{
  "head_dim": 96,
  "hidden_act": "tanh_gelu",
  "norm": "rmsnorm",
  "attn_scale": 0.102,
  "parallel_block": false,
  "init_std_o": 0.0575,
  "schedule": "wsd",
  "batch_tokens": 65536,
  "max_seq_len": 512
}
Each number is 500 + 25 x the weight over its row's rms, rounded and kept within 0 to 999. Layers, rows and columns count from 0. Numbers have three digits each. The size before them is the row's rms in percent of the matrix's.

# q: layer 7 attention query, 384x192, rms 0.0481, rows 0-95, columns 0-47
# k: layer 7 attention key, 384x192, rms 0.0468, rows 0-95, columns 0-47
# v: layer 7 attention value, 384x192, rms 0.0439, rows 0-32, columns 0-47
# o: layer 7 attention output (transposed), 384x192, rms 0.0575, rows 0-31, columns 0-47
q0 068:486494516472475485537523531494512534510464470517502467498532482483494490503490512514472522461482531559466505532486527480502508500521515544464517
k0 058:481525447482461479549492484511519493528457495508470476476483472520492511497478437494479490512496536530511488452484490478529581532470506485509448
q1 070:492472514509524523507515506474483497514475511521539509496516507508499515516510478521506510461463524552508517499485504460522519482503526491521510
k1 072:497515462461497492540493458476520520511521532517449497534477491514531472507515479488471502496505513512483491484437469474470551529438485500465502
q2 080:472516485511503521470510469522519485499493503505449503569523459504508508490487486483493509503538488463514540519538523524513511538500487460492448
k2 079:518506477504524509510504494530508514506473480489497509445536503480473505488523533465525498432492475483491496492488497492510473487556482502538488
q3 067:490519483477507478535481475453508482499506528460527462545529524520481496482474549538500483504501470504494509499504467505511570513498500489512488
k3 063:500497464500501499515563541494527479463473474511540488470551488506482461518527537469490504432539481477508477467524531529504477493497481490499493
q4 092:487503511526520504464504461552515504491467471493456490531503445498501508512507481482525546473530497494502512514542512497500491514502519486533516
k4 087:501509487483542515509491498525501498472448514503527525496505514482526533477484517476489484466479506495466500521497513488497497481546462467499458
q5 075:427498498490504463490506471516510492509492505466458507537497484510471491501456485471497486503551455468531481499534489509476512518514503493487474
k5 078:515497505502496494464511519488490519488478453515518479505533512537517520504505546486528479486511503488489518532514490513488475533549490505512500
q6 097:507507550521507525467487484519522517536517512503460471526497516523502483529510460490499504487508509467528479513525500484537481508488494495551506
k6 083:535505476506487538500504511498488510460482505444501530475490470489496500496481545499508510496458476531522504497483498469482418512521464495481500
q7 077:503508473509491489490487494468481531502495520540453528516502477540470466497508482508483531474541491462506499505521520505497473499484529518519489
k7 086:485465559503498484508516545459501564513437529583495504498528492538536481483531496493490496471471479532472513536493517496481458510499488534453536
q8 093:495509504537510485480496507543509495476493473510495486524514485464496560522539512514523482488560518503496513529504492492478563487501534507506501
k8 087:515468477474509452498514520480503487537453475543514482483511449534511506487512499479507508457450501491495505507518507495488521535510478515509496
q9 074:451494522493485516498511503506549522489536485515478538479500515482489500505476500508480496468505544511510488493536504433556498486515487499518512
k9 088:522499436515522500509522511515499517496514500500500489501480474507483489489538489500529517535514525546503469490481478503470503461543543519465516
q10 056:450503532491480483506516468475525537462519517511467478512517567541496515528527493489486509527539477485481485506470487531504518499489525500498492
k10 083:503522524522547498500481513494482513520497489467505503503516490488509511481521478468501472568536536535526502512534506505504466481499486441487522
q11 117:456500510519473485519518477427473506491520529527493552481507498539489468498496506517474517513477494519510499520514519519503475490505460498483500
k11 073:490500506510542507496516482492502504499508529458487533484487451486499484481538473520512487544541545491472505486528498522512472504532543489482485
q12 082:529518500500514539493468528520471483525483495463449506518472485473518493477462510492505502532493483505536477504541523484499521475511477530486480
k12 109:523479500466518445507509522517542484484473490557517474486481460480509496492491510535521501429489458492519460538506494498456494522509507522498519
q13 116:523505483494500516490479519580526499480477451509548450519509498462498522500497496489514478496507522484516493477506499490498521490494549473503499
k13 082:529505486458451536504496505576508496483496508508473473491484517517492531541464522510507513474458496460539484508497497507511511466537486528533455
q14 085:516495525457494489521476537501481523493484485539473468494471469566541517520487502466460454520514511485510491493435517510469530472516494518460566
k14 117:505519511552507490463510504492519485530500462473490473507536469495500533488514508467516482517510529508518502508530473534488456513513514526535490
q15 099:512517491478473515548504531501497508533466487525532534500469518488524512514515447519464490494480504516505521496497514527482524494544526538464546
k15 095:489468535487495476544488494480403481481454473481523521470497461507515516489530482481492471531506475495481526488509518509477571498546537507500533
q16 109:531526479513503515465450456519478503468491525523518518534483496500510499502495486523497499479500521468506479498492489469504513494452471484514524
k16 106:528518486517481510514483489476479456474487542482538509523469505556490481499511516506501502487502501445518486511480525506529492513499448535504499
q17 103:441512551443530534464522485481506533497448515522497479471446470505516523517501522494500474540464478503462503503492505504517482522514538504521513
k17 105:511543547484512563502437474474453525481499502516483517535509466499494533495500486480481496515471452467520541469520516485505503480450481513535525
q18 098:485506513496500557457495526519498467521472507500511486541472479453523502498510450497491485531491522506450473498505504430485523452522486480488502
k18 095:502493492473520472514482504516486510472512509513525503500481467475503474501490457470522494495498480481464518459485534473504486463499471519481515
q19 104:542565479500467543507531499516484513506543483495540520483529500494507497511486489486511497494514466501515481520510504549493528518493516479519508
k19 109:495535448523517550522495472532505483515518486487493529480509459510476501490480485463496497496496465504543497499549542491477527512456510499500488
q20 105:480505503499481509514470473475493538481471533471494522446506507484518541488505482441473517474543510492474518504501495512497530499442465507541475
k20 104:502485512552473506508465494463476519525476529466483503520545516475477543503499482522514502524492449456536523506512448521475496492492462531495498
q21 106:521500488496516536511473508497494493454516547547494481458524515481545518519541501477440493531471524469526514572509479476495487519531500516542497
k21 105:526494509511564525484511535475469491507496482486517497516534479489523523472524478497453493499441490482504483548535475486512485486495515525505481
q22 103:479522529509496468513482484482497528481496479449515496503462471507500542508501490465513471486469526515465500542506502519481505471452488539526523
k22 106:503506514497464483498547562465531538486498493475510537535534507533518528509509512477512480523478503518495502535497491526491511501516491559495494
q23 111:488476494480500458495509473467483506481445456449525504483493549493508504499534511517498470544481527467495479438512477504551507513492560481502485
k23 108:509490495480527478490486447491491512512470481460494476473521555512506516472546473482501455552508526491510514478514490488507505507507502511532491
q24 112:451505451519483498497456493524509498523460493528482510473502525495490492456509491503527472496506506471458474539461510519523495513535561522462510
k24 104:457540518524510505511483462498516453501464501498516524498479514508492521459523475511481437509483535461453513491497518476483491513520542531500506
q25 111:442529494516519502482514501472519502522509501462556520492490522533511527527507473515486502506504487518480453506523470548454472470502479483476474
k25 106:461497482512475506504485506519500496459490508494506540499528524521499538522506536511487459518484460519491484504505518535438490459512442519516483
q26 112:473491459490533438501496445506467454480484451524467539465555462478524464514502467511490494462519517468472528553512540507541494518471502519499500
k26 109:501478452512497532472497519541506460490446502531510473520528529528461505527519461503465499469510519512492513444521519501495489486504495500483471
q27 114:529497486475499564505434489473511514458535487517497458519496518474522504480475502488497490501531489493490531472553488508467457463517509502483545
k27 105:477500477458517469474512525542512479524535475511500476514500516525505515508458489505494458493493483524460555484515490491491460484502499516459495
q28 104:495486493519541487521518546510538511490505541442482510497507483466513506513529488532513522509490493492488504469478474478523475513512525457492519
k28 104:513462481506501472550498502490518482494450516528479523455511543435459459469510498509493494527487464472524504471494478521507517475518470466502502
q29 110:482443537516485521533531524494461461526493507494492486483501513466519529489479458486472495482524507514494509488509527479460490485515458518491458
k29 107:490496511505439466501490496495427545467504440494472496475447476474490518479462516517489478481510506498513487487521518515487493478509466486442477
q30 108:472529458495517494528538496520492521509503547468500529480479522477444525520491475457513474458517551547492511534514494482506497520472477524516504
k30 102:495477488482501513477519465485476490547488554483509494522477527489451516514515461459490491450473490506506502483468492494490506528499456530528496
q31 112:491537518488451520497460539519508461486517508479479486506481454494518504512527509501466499511492504551510480493485509503479499483470528512475512
k31 107:494561501467499462516506526502504479497522487534489518521468496459506485491507490462492485470523508515475491524471554488513523514506502493471515
q32 112:470540489498506487461455501460507526459496495527450517506495479476466493484483468491511463457448511477444451516470456484481487492484516506530508
k32 109:524505460492522494524483517516490483474498507517477519543517514468501521486512484519470458538489532500469429486471444477450473503528504525513494
q33 111:509499493509506485538494484496542506511498489539454503462513489502482517469507514572473511452489510499511463517532494550483507491470486504523464
k33 108:515516505517453520553494490485510478510500526497455498495503506511446528468531511509523490501504520517467475494491485538460483438504515502499505
q34 117:485504488501509446512490522486499487489517553481501470501480499527487472481558497485458481481460485484484568481465474453523496509483482467505522
k34 108:512499539470514453499489463485501490460528563499523467485505484503503509511521536515453490486456522516516545525487526493511507523504507475534500
q35 106:507463496518472468511505488476475484457476507518516448472470502530500523515515473515486472495501511550486474487546469469479574527502480467528542
k35 102:504470493480471469536560508488442510483513495499463474463490498487528523550485484532527449511453510495469520527538501515467535510531527493513500
q36 108:495499504500510499541473515463504485514558504517507485500489532453447560503499475520465528523520488479483467444495519542500468513453480517476486
k36 108:487471516458534510498493510480508471547548494476513494461479497487441542487516484492471491528478505518530467461478489516486536508544415499458512
q37 106:532517510502532556490492489501496512523431461489521504495458493517477529475426489467489445512495495469487462502481500554494487504489526516513493
k37 103:492510487516517520496494502482485495539506487489515533511480489552509488475497450492507471520509482454485519484518480492547506518493518459512494
q38 109:466483456487477485522514515487494448517500498505535528472479506512525551515480454504479500507504477531475488468465498536474479506460511487508487
k38 104:481517481468471466511463466466533477481495472504490490482471536484531551505505436516482475492524517500491506477472493515483494480500523490524492
q39 106:453478473496528499527513478484481449520525473496505481503516521515480449502512521435504514492514497479531484517427474480489529492485539463498476
k39 107:488461533452488520486436442489513469469516487473487504527501536546498464509553475495503465469496533500522502512471499490506498504548536549491491
q40 111:516493549501449527504530498506450548503522442467490509470544510532491453524496479509499480533510480471497519450470498436537474444493504498507479
k40 109:473499514442517467471468515550492506486459510503493485499492504489498480482494527497533515545527487454522509448518465504547502468489505513479480
q41 110:513463513508475500434500512490483503576474509522509508482515465491531496503423494536476506463459475495492436504501511500501523516508544515521489
k41 111:509496488460469489509497475474505537543529468525506513458486484477499490507504529490490490482440507480474460492479525472531487522518528537524494
q42 105:540475479484510497454475471465525496459522478477519485496542475483501494496514493498445532487542496483472452460486512510537488506473545533502467
k42 103:529490488461445494490476518503520478475494513508497474513497505416468477506491509464467510502509528489473493496511507516510479454493527485528517
q43 106:500517472563509531516513512505489467511511515532486545507431525468487499507443542499506467504466540521545517482478503424493505487502494487517526
k43 105:527502527490514508541498513517520533485466527558456460512454530490525462530493515500478523526446555506550486536483494479493472523496487502527520
q44 104:489469491485495522532510514506513516480545496509485488485499550474491500537509484491500472485478491486512514521545452478466495534534519482453481
k44 108:452464514502522475516496535489489474498530498527509459506521477501489501549478460497454479503485505504506536516481447507496515515518498520478436
q45 103:505524460502478501492474502486482451521508487481512508477501477501518481524479474510512490479534521565502465507472484531504487475510462490506461
k45 102:506494532501464474506500526510493497507487543512528488496487514504525463511493516490500475484530431506481473524522465485524491486555513529503471
q46 105:522481457515522508510488514496535494501528480480473488559521497515527534492556492500491478506533467501513438481480494499483528475508512490518479
k46 106:453513477485473469485483509472523470523505506505475457522463501496513484488536524493466511559515548505496473512531488516478498512515557519489490
q47 106:497507484510489458507487527493480461515480518498442506509499541505506525541496501536448472496508542467517463526445513473476486477504481516531507
k47 109:472483533524482515543466565461465498501494493545456529544495542510539524550512527521480499532510510448477446514475562471494502488486499500506516
q48 110:492477549466501519517530495501489498517457474482508490526536491506482513507512509473455513500501504562529466493515508479479503482553475502458542
k48 113:463461515474503547524502518476485492481478482536498525552563489517515502537491503444519493457500467516489479449491491509458482511507490477455537
q49 102:479493493522554474506506491519494482495441525475471535510507469504514515530513497485527467506501515519466496488496508515536520481524479492529513
k49 102:544463502534482468530477492525511485530504563489452530490512511466526471512512466524488475491572476513454491476506511497530538508512505505452546
q50 111:530550484577485507442529509463522464519474514496507513479491528542527484518464502489431512474512494549478510456525516491509525466494471499498481
k50 107:537504485522476469516517502521529473576512505497479550501509536491506494537486501487461502495504521500524440446503533439512471488468485484524490
q51 110:542531488517496515517494535503545533512519516461518503479473512506540466493480561459455507491480518526480514486518502490478496480474504526475486
k51 105:499502493484440511508485514489511521531494454466475478471501521494460471520481505450485472512482531506502523481508550427485483481480490494480484
q52 110:505492538516499467565514504516485504504483477524501492515499490543499497531561485495483462484480531450516518508466484472478527505478491491508542
k52 106:462498507505478507546462498523498480473464488465552522502529463522495514517509468511473483546479486507546482513520494504504576489470478477495521
q53 111:439505506506507499485471512516471507501499520442452497476506461536502529510485526475507527500535492497527486457579519463516466502550533484476521
k53 112:440496507476529525506485494488504488460508494536495529468463546488479500520499508497482453513541549532523507460534506475506522500522505494458481
q54 117:461536468470457485495503532511458510540539508498502542525479542501472497507564508508507460497492537521501469533498487477498510487559484447491473
k54 109:456504497498516484526512529525447487520526515484515513496503486502513488498521538515498517496494511488495466504492500477438558529512517507518465
q55 098:494537512494536516530489507531506496511510442490515497489475510526522495480498541533535518510535530489511552522520488540493464477502520472513496
k55 102:481512500506521480523488549518520496509499520487485486501509510539546477534527517530518485513509517520535511428519491525474508442510502519473527
q56 102:434488517495483474506463507502472531488511495537497496541502497485520492454503511512491532517496524496485524489491513473522472495488481461514507
k56 104:480519491506450496456499484526512506521491458527502491534518480517494518481473535524506522535488474502527529467522513465485509510519465547451504
q57 109:470483493485479480535476501512523501501528500484520482474522504527473492507490496523525502528572516485497519510495541493506456521500521497482496
k57 111:505475524475520516487484506514540471477532532491558509473523537508486472495497500489494509527503528521499533480533514550515496497508507503516476
q58 113:417541518543474511482510458490491474527482485502522497499487508509509551493491480512478459539549513463494494493518481467524474563578490518534486
k58 111:472507498525533485489482563496489493530490488529492551510506520465482521475503457528484464494519474454501472558524475491499511502470507523513487
q59 113:527510567479450502522565488528501501479490517469463485484496461503510520480522545525504486487511513481494492465493503450481505515480486492515503
k59 108:522521471524461483493519494516484503493533480514517500467502479510497517503542532490501502528508551470476499458518492509504484493474508525519549
q60 109:506499501556479512522515506486487532487496474472508514546491526529534457471493472496508488472499504562522488496476498497489507480498479481517524
k60 105:506486509534466480529533484503523534471492464477527510501524510496496442492501480517525464512509525493514523497475527491506465521489524497498470
q61 111:471473479457460470447475513481481516489504493460504489517489546461517508516542504528476543531523477485524501534505491486530493521518527517518455
k61 107:465457485430481466475469533489524499519539503502491473484521538529539501499471523528482523495521440490475538502513521431511523485489501503484481
q62 109:436498523481493490485461469529480485504486467471546507519546525479533466481465519520491504515506499493516496450533533544501457527491485514511488
k62 111:431510524551496533501478530524554488498501500498530501512508500460496491536466560472547509496539474547513500501541530484508473504458480525513476
q63 105:533451540511503472486489483516522493530484516496498519482504475474476502495525528419507532518494546518496503513524515519497471510523476517494543
k63 107:526490517511512496460507506533514567516475467497481504503511546483509491517508491488484485486509550494472515472519491451502500454524489481510518
q64 113:453517519532498497491514488506505487506509482512486502491554509504470501486496514494486490514487520476487460503560463541498562528538518507527468
k64 104:486520502520531535489492521489511492473495477496478515532503498464478504498513485530514496517466533490472484504546490539528576489514518538505428
q65 111:503519513514503514474489517479539479486503541461537546530480479488516478476497544472490506496530515535499461522499510532517518497523501527457488
k65 113:495508507500495492535507548491534516530441492488485442529439481471535458469472492482469533489479487518514425527476488510485510484492508504494493
q66 107:497475517512540512480486518508524525478504536492456498483506484490530468545493536520555500507548469495533494516475494527528531543503472516514482
k66 098:481484505494503523476531542518521512487506518491489505489527475526556463480471520491545522460487514506508491473492498568486462519509463513505492
q67 112:493503473584488485554476463471526530470484453503516501494518533518462447457527506530503504473516468525457489532461487482535484513519532508514484
k67 106:527514483556492479491488494491506488490484515511472443489533523493489466499489513529485465500480494543461496498454476509511497491533476517498506
q68 108:515502488506505511487481530519499485483502455520464484490466487520493517499496480505525517494500475515526489527508468494535518548511484523538543
k68 108:534532488506516497475530522481514518538490503513545526519486463450537469466511452490500514508552485505541509523499487462505494499557523562510527
q69 110:466516503486500527492490476513487520457495494522464491445474479565481501527482512503486515448473490485546539548505495512505521486507526484469491
k69 107:486513491497494496501494471532498513490489525556498455499497521495485554533484474485489487510455528487477519536514479483502518527456532480501483
q70 112:472533505501431460544476507486478471504515444483531467487491512475492513512465531452523481488488496514483489503470498524508508508533493502473503
k70 109:483546515468486462511489503488503482499518460485522499503484504494508532512454517468487479478508475467474475504452450501465521468523477511534498
q71 095:469509456520511468568551489487524513487522510510550502491486486471454473462546474504514516525459479516496523502514486483472508508462494517478500
k71 101:500512453512520511513483558481544491477472498465523492513543465498425492455500497489498482542465496511506482500504520529496488497464504496514497
q72 108:503460460496510497515501511470503519495471472504494490509568465544485526453490531487496500488524560497494505515485470497461504514481487489502499
k72 108:542495473510491511526462524519447480538516505515507493545554503524514524499474513520479508477496516500455505485513457476525511493488527470510521
q73 104:533553464485476535494522520512499502536516467464493505481467493491482529554440452510467486495491463503510445435540508477476460537444492550523518
k73 101:504489477473469529497475487488485514510539506506525528501505528478477530563483502497511491493494474430532494472506509512524461494541490493538463
q74 111:498467503492541491462495524483469513485522478499511480467497500495493473505535529506524470500473494534522463528585492494451548497511484520541519
k74 105:509492484459510490493529495429518501472479481468499487505432495526542486487494532479523463501522524512494507503505453501449503536506525499513523
q75 112:488467485469506508471518539485521489524458491519473502452490490505555505449477481499518502547465490468508518525439483470505477452480486542514483
k75 109:471503474476516493499470486526499514518481513493491521454498460523537505454520527499502455501490487468521553494512508500490547491495533487487517
q76 115:493512473507457454508501480498471477485499515479497480526518488472466522559499495500476485532511454551499542503521570533499482492491498525481491
k76 111:485496470481526478477494485481527488525463499530475478503498474511484524552484487512482510490459427526505509481513516536487460491502498520469545
q77 106:469482491533529542450497577459511505507492510493489499505487519502513493494502495440506549498512481488467472451472506470477529486481505489539510
k77 115:469508520469480486485494516452527480448498466530507511472491464468528533501491523496534515493509485453496509473481467489527504474499493519533513
q78 109:501513499482484489483524473462492474489511464484521536520534486492524505516457491461479515487532515504500464483521484492474501516543506479480467
k78 114:485519518504494517519493473489487495470510466501531483501502519537549495509485503505458529531516495506491480526512504481496492469480502517467453
q79 110:493493499501469500485476512532448505521482528510507511503489508451503483452486494457526530484499529485534488501482462508494535496471524501539503
k79 111:510475504474527505484502476539504520505481542499489525517480486508498451465516502470540485460539555465523497520468482482489507514451543522492547
q80 105:544496475467536523478536521478532469508529475502486526451486506467521548513478474512469488479502471531509505525520551533479468529538495496520521
k80 106:493508495530488525500551544490502471505521511492479537443500498489502536544506514522511487458520446527527521520530486516500451524572504519481466
q81 109:497483497502522521516563516527442475458522466549493481460482528475516464494520491514503484479504493492497492516498497543453480505506506465549488
k81 107:484463496461495511484515510510471498520463466511484505498491493490492516513504504512490454449488479461537498504546534538462475476495531478488479
q82 110:505512490540494513532508493477508491518502538447492505535519501474525519513496478516471494489490478545513506516462499484530486464510517466504448
k82 113:490501456503481474533474505510517493532532476472474513495503542489518538498497488544500510504505480515471486508501502513490514510481505509502507
q83 103:511515497506487495503538523511495517451492509494521534465513495513506463541532478476494479503535467489485468468490539459489515491514491495493465
k83 101:514513508487496504461528519516514500494491512496487462461528515474503482536511490457518482514495491457493483489494493508529516504510492537509456
q84 102:471516521492495503544487500503505451514473548501502522527493525458510582504536509494483508499530497474473507467501450488505505530499495494481509
k84 105:466491524480498511514490513459549466503539501542518487497481468474491512532564486501492479500498465446476503490481451500477509447527482553509474
q85 105:530477520501519514501474472497504546564531509517481512511512467518485491516474499448497508495458494519480469502522500494539491509499500518519505
k85 110:504488491492515489495491528552489536496503499522492485540544508477460544502477486510503505467459511550483534489495467477494509491515493440484445
q86 100:464476485549528507512517468524501490453474521499535484477471557463467543438413476466538474517505483522505504469515477499538519504530504476453536
k86 097:534439509516487512520506491515498488485482495473510490507482533494457509486483442502557443513506469480491493495476492521505538514515500503483489
q87 110:496505486515509489481481545516526508480510470551546510512488464527512540502495510535539507556453507495511474534518529459488465478499508526514495
k87 109:500528449513524480492504525482489507513501485519513488535499479497528500474474517493474485489514519463539512485516492536522513496523480502480471
q88 104:522501532503515562459484496511526503500490508492506494536468518503511475497518486497514471524538503544460504481480520535476487450510487453531518
k88 098:507522479491500518479530436531462495492514513492524499501526522508544463502501501504531484506502479487495478466522501521477463493488484497513492
q89 105:494462463501538461490493502472539481441487520535525513530501502515486524515491519504473504496509491484539491517507518465514482510508513500463479
k89 098:508491498521497471486534467448497467518496493525507493548520496519496493477527526487516510513474502513527466533510484484535487511563514490503479
q90 109:537505492511496492517453518492530498512522467514515457498479496504540533483497526457503480488508469519486493500479519509475479518530496468529506
k90 110:499485527500534486490442539494511462516482475493518524490488536451499485501513478504513489512553465506502515512509509527507488533473503459529547
q91 107:512485493500483522498452466531462524505531547519486525493509515453476503496480500509490542451505485509492530503486512483494506481473532478511532
k91 108:509517497553496519512492503508497530547504478506479538527451489488467491530533499512524519515471488449507528497487507492501508455491480524494492
q92 110:506555457513497497461476513515534499469504498488456494482473492500481478508497471498509482538513502511496477471511445470494485511509491524500489
k92 110:524499466484514451488503542482493520454515544482473467535502533498513462453468500486511467521537511498513499458551509494466458466500508528511506
q93 104:458519442513462515454503490455435498462479490478513494495530504509516509519515480529492506520481449534484496508487505516460466501499499498495458
k93 101:480532479486524515470501466523480454492518514525486478503469498506452508520522495467523501495523441522496461529477524515483533508486489471509517
q94 111:512546525477493500518545508491512468498488518467509546488486492480500503475528479454471512467527542462457507511449504506531481486484502543466485
k94 108:506505555546464491498506495492531521481449518517462549500488519529489491454563513470485508492484496482486482497484524511535488476469525521484503
q95 105:475457471511485493457521517503493471512479517500527471521461527499535532475516500457487486483496522498505480494508495477485531511521509488501467
k95 101:490494487508491524476478471511472507513495507487518514527495498511517497500466508429479477471540535491501495525487532532492535516485459499543497
v0 097:491489508461479477516480520462497509504507473480461479471506443520504481488483508467471504518537522450490480520468456481501520551478499470504490
o0 098:510511495506515487529493453531494501521448474474480513508488509513457496440572548522522535513518480473483532541486510522499496534504518516468521
v1 098:516502461510497501503481503474540483496506528495523473521502553483501513461504467504480489485515540524543500457496546475473487509455494530506514
o1 100:556554515466500518545497499479517508518474490497550449504503538458520493491492463477472524446457517516538510515533494486464479514506501448508470
v2 101:471552468506463486539480498503541438500515513523491498482503482493514517503476493486479476443497528502492483470516520536457480535496478463479539
o2 098:508481515524522520471504461525534521497515487508521490511481461501452460497453510475505483440518542488501471498478492508494465499451484482502509
v3 103:484504505504498491535504490497548493494475462490429497469537503506483472454515465449492484501494507515497513501541508492484496471546479499540536
o3 099:517505476507510519505510513460505454534519473473474475514484474500542495496492495472516511509514482503476522518469513470511452498553529506559488
v4 101:487481484520474518488516525481485521481479513465497518457473496509493471488475484464499482483517472511503472528456485506512537499503525497520487
o4 099:495494523489459462473517423526463471495497483517461512508517502464454470472482530491498485488529517480485470517489475471502463531500518460470463
v5 103:492463494507485481494486519478551483503525502495560544498495482525499479480519522541516494499516483465493524496547563481482488495510486535507496
o5 104:492519508504503501515475511495489494478523482529503520522507480484462500480548486492492512511431538509481455510498514505509519462489444509489505
v6 098:477517495502531485531484518521474524486529478461482489538520497524497490494469503524501479450541492528466480506466542484502465509483549493545492
o6 096:514511464519498565553515499517497547482549497480494508475501512524463529486475518536503487504505462498455487511502461511524533493496462536498498
v7 095:491535490544543512532513516488526568515504488526505536453461545531460526493536498511481510514458490502497474489502489541473497487527489505500514
o7 096:520461481491531489500523519482535489498508461483502543492512519485476495523490533482481478490471490487466505462489483514456455470495507516565475
v8 099:502475528499498466544516500488489551504502498511490502521469471517464478485500497507517490469512465492500501519480524477448529495490497522508467
o8 103:569447465497508469494517504537460524492514427505505510505490498499450459475509547480501490515520470512468479446553489517458510517499481507476495
v9 100:515507498470520505487562511470541457492498505502459499495503513468509472511466511481529475494457527494453483520524512526513513537548513481461536
o9 102:474524472494436534478522479457530502529460491532508454520486457527520458527448525483495525549511497542505535461445495528461503448493527519502529
v10 102:490534510515523483459457533507487505493486456529473529512505466495491497450539524548542467518482433553527499502497540512491495477516482554527495
o10 105:531508523495494514510467507478523534497464471508522508503524514520514478527469471540531510477491528469480457510467495499487439483492491502482526
v11 100:474493489459527494496517499517493473513493505504506481494521466522497526517471480458533506525501498489519498470453515492518534493534510487517480
o11 093:510497488502488474492537476521476461486501514500470468481545477475465497517489478539514527507467519439464494495508533498484481488555551510496485
v12 100:503513488483513533497485485458510521508468543459525489516497482476487515503464504488505530539485510485510460487557497547479472537527463485482517
o12 098:489573476448486515472516493478511508471498518475518502469462524479464473462470499509488513488523524485479466495528484480499559472478515523476496
v13 097:540498508515511501530544498485501518510502486467499521506446533526479512529477495510527498490513465490473516529489506538543498505462505480491477
o13 096:516505443507484490554498481533500471515501527482453524519518509535478523544505484517512538516507491517547489515480486510488502497485488488516520
v14 101:528494505500522567515498512544508492509474493519557523527464535464490503502565523518453540486504475530510506489468504512481461505488537512456501
o14 099:489501496502483508487476510479460524476469462514518521500519497478501519498525510539483515520500496537480541494484465497466533510468528476491533
v15 094:468554461494474461481517460537531532518505515499527470489516538514486503512470509502563484494512490498515533491507476518512525463464505494482488
o15 090:506524474533530499502509526474469523553550530554461489497492476514461454535497496521528538466529465521480515507500550493465518488465499516517521
v16 096:479521511513489518506523484507502532505482540471522512472489457507503515505465469506496501520488483499496504481552489519467497479520495520496540
o16 099:527532508482497481497507476486506490503486510513542459504506458442510469452489478497472519506511445479487463477499502498496508506536438523513501
v17 098:506516526512526469541468481509509509487493486563545493520482505497510502475498525447511532510513517481521550485494522531502428484535487473486455
o17 096:533476459492521485490475530473455518485510496555514497520519509531472496514478496512493461488468516481483554503518531520474503525455503491485507
v18 097:504508491520526472497466473505527496471507502461473501500479488513445493472481504473499512470499485508501516466530479497550522489479553475515508
o18 095:490519495498483497529496505516500488501490490548502490479463530508511484539497517512504512527471504499532485539481487556500486521516508501500440
v19 100:519541516503542476508485511502495514501524464498488527474529501491501509485497471508475476495490536513462522483520515465509503471468472532535499
o19 095:491501494543539522501464547490493516498469540517490504531485477485508533492520499507485569508553501514491488464455486489468515464529500499506471
v20 098:523465522559516460473492471533518548479453482491499521492490495487482485468500525480475490496517459498524484538551481550502513537513538478477484
o20 095:492489509475532543501509485492494469471466480478538477491496521484478471542416511474523485506455490511479531474440532473497467509508504518470437
v21 096:489512482488460506502517530503457481535517479457524522506490492497500461499510526540477538489511522518528493486472447455487500509455453522501475
o21 096:480505504516514511518515463497494503527470495471473475502500560480496489545471532505468512537523544558504474482529501510488511523497546509483547
v22 100:501497484470492492509509474484496474439510506519536466510495489498522491477511504471528510445519486512493437496487522503557542497460520514487500
o22 100:486498544486493493525501492488500516491521486527497496506484535515479501527487486531481481517484472509504548535533517475558463478509483482510485
v23 097:489487447518527472493559492519487515473494500484496528515512446527483460529530550550547507472501510506480517507513498495493558533491533515459491
o23 095:456508498501454473490480510517540465518492497516471513488490511466425500524513486517498518483518507519509485473514497480493490492478498534453512
v24 100:498495503494483451454434502463515514550462487524500501496479466521491495498524520514495511477543541485483513486498473521507535486510489529518466
o24 100:506510477516493515544507487506491511507523472512509484508510501548568495521520523432466517516501484502488484522500545451463510493518489486450512
v25 095:468491520468521470447479506528495494529498493512481474461504520510526520509477487531474519496507523481497505514503540472493575481488545486484515
o25 100:504466471483475513501510503493474530528497514541515521508441509522485471455480469534470515499495495501530496482477546496497528486508535498512501
v26 093:470546474468439491524499493511555499524514506513478511514516520478512500473524506486537500530472481520510504519476492452484500509516507546488518
o26 098:537463498496506475508443449543525490514504487473522505482502459497481437536488500465488481488503499500536512552533484477445493540505503520550509
v27 097:474443483491477516519430491531537497494515487541504524529488520543502498497472471499497460545497531485512511521484523533497523482515497470480478
o27 093:536482505491518498534471502500513509528510497532479509481527458541500520434473522473500555511522504491484537501486456544485536498505517481514468
v28 098:493487508512546544447509507485491537463534488502537505527481496489481531502511509539547520500534535526496519522547506464546542510493497495485511
o28 104:547491509468509533496525501529517462479551483524499485501480498516541509506494504487491512542491511535503520453494503517471484479549480501507502
v29 099:527521506482522480459479464476505466492485532497530524509466484507505512479464480493521488476502513514514535521496515506493509499483512476498500
o29 098:484539459472489466480539512536517510462524519483549485505508495489446491468467472512516498508506524561487488485495533519507565486503527494483464
v30 102:490517487520536500514485521564503513514502532503474527524493480505526517500508464448521520464484482490457505515526479500514483508530503471500498
o30 106:483521443452493452526495478484530522498538538478523477513451470498467495462504495461521524560480480543500516497512496504499535474482539522495489
v31 102:494512473516504493522529510497483517474469473506491532500528534436490511521497546475507503492490525481494475509515480496511471473514511518459524
o31 097:499553494511498510482477499516541522516513510495498530516468491500483479561542537548490500526517502491503467519531467473510476492504523526532476
v32 103:505501519505509530523523538493525511507476545534527462486489514510524439481493494485526458490510487501513494507519517525467515493511492516513500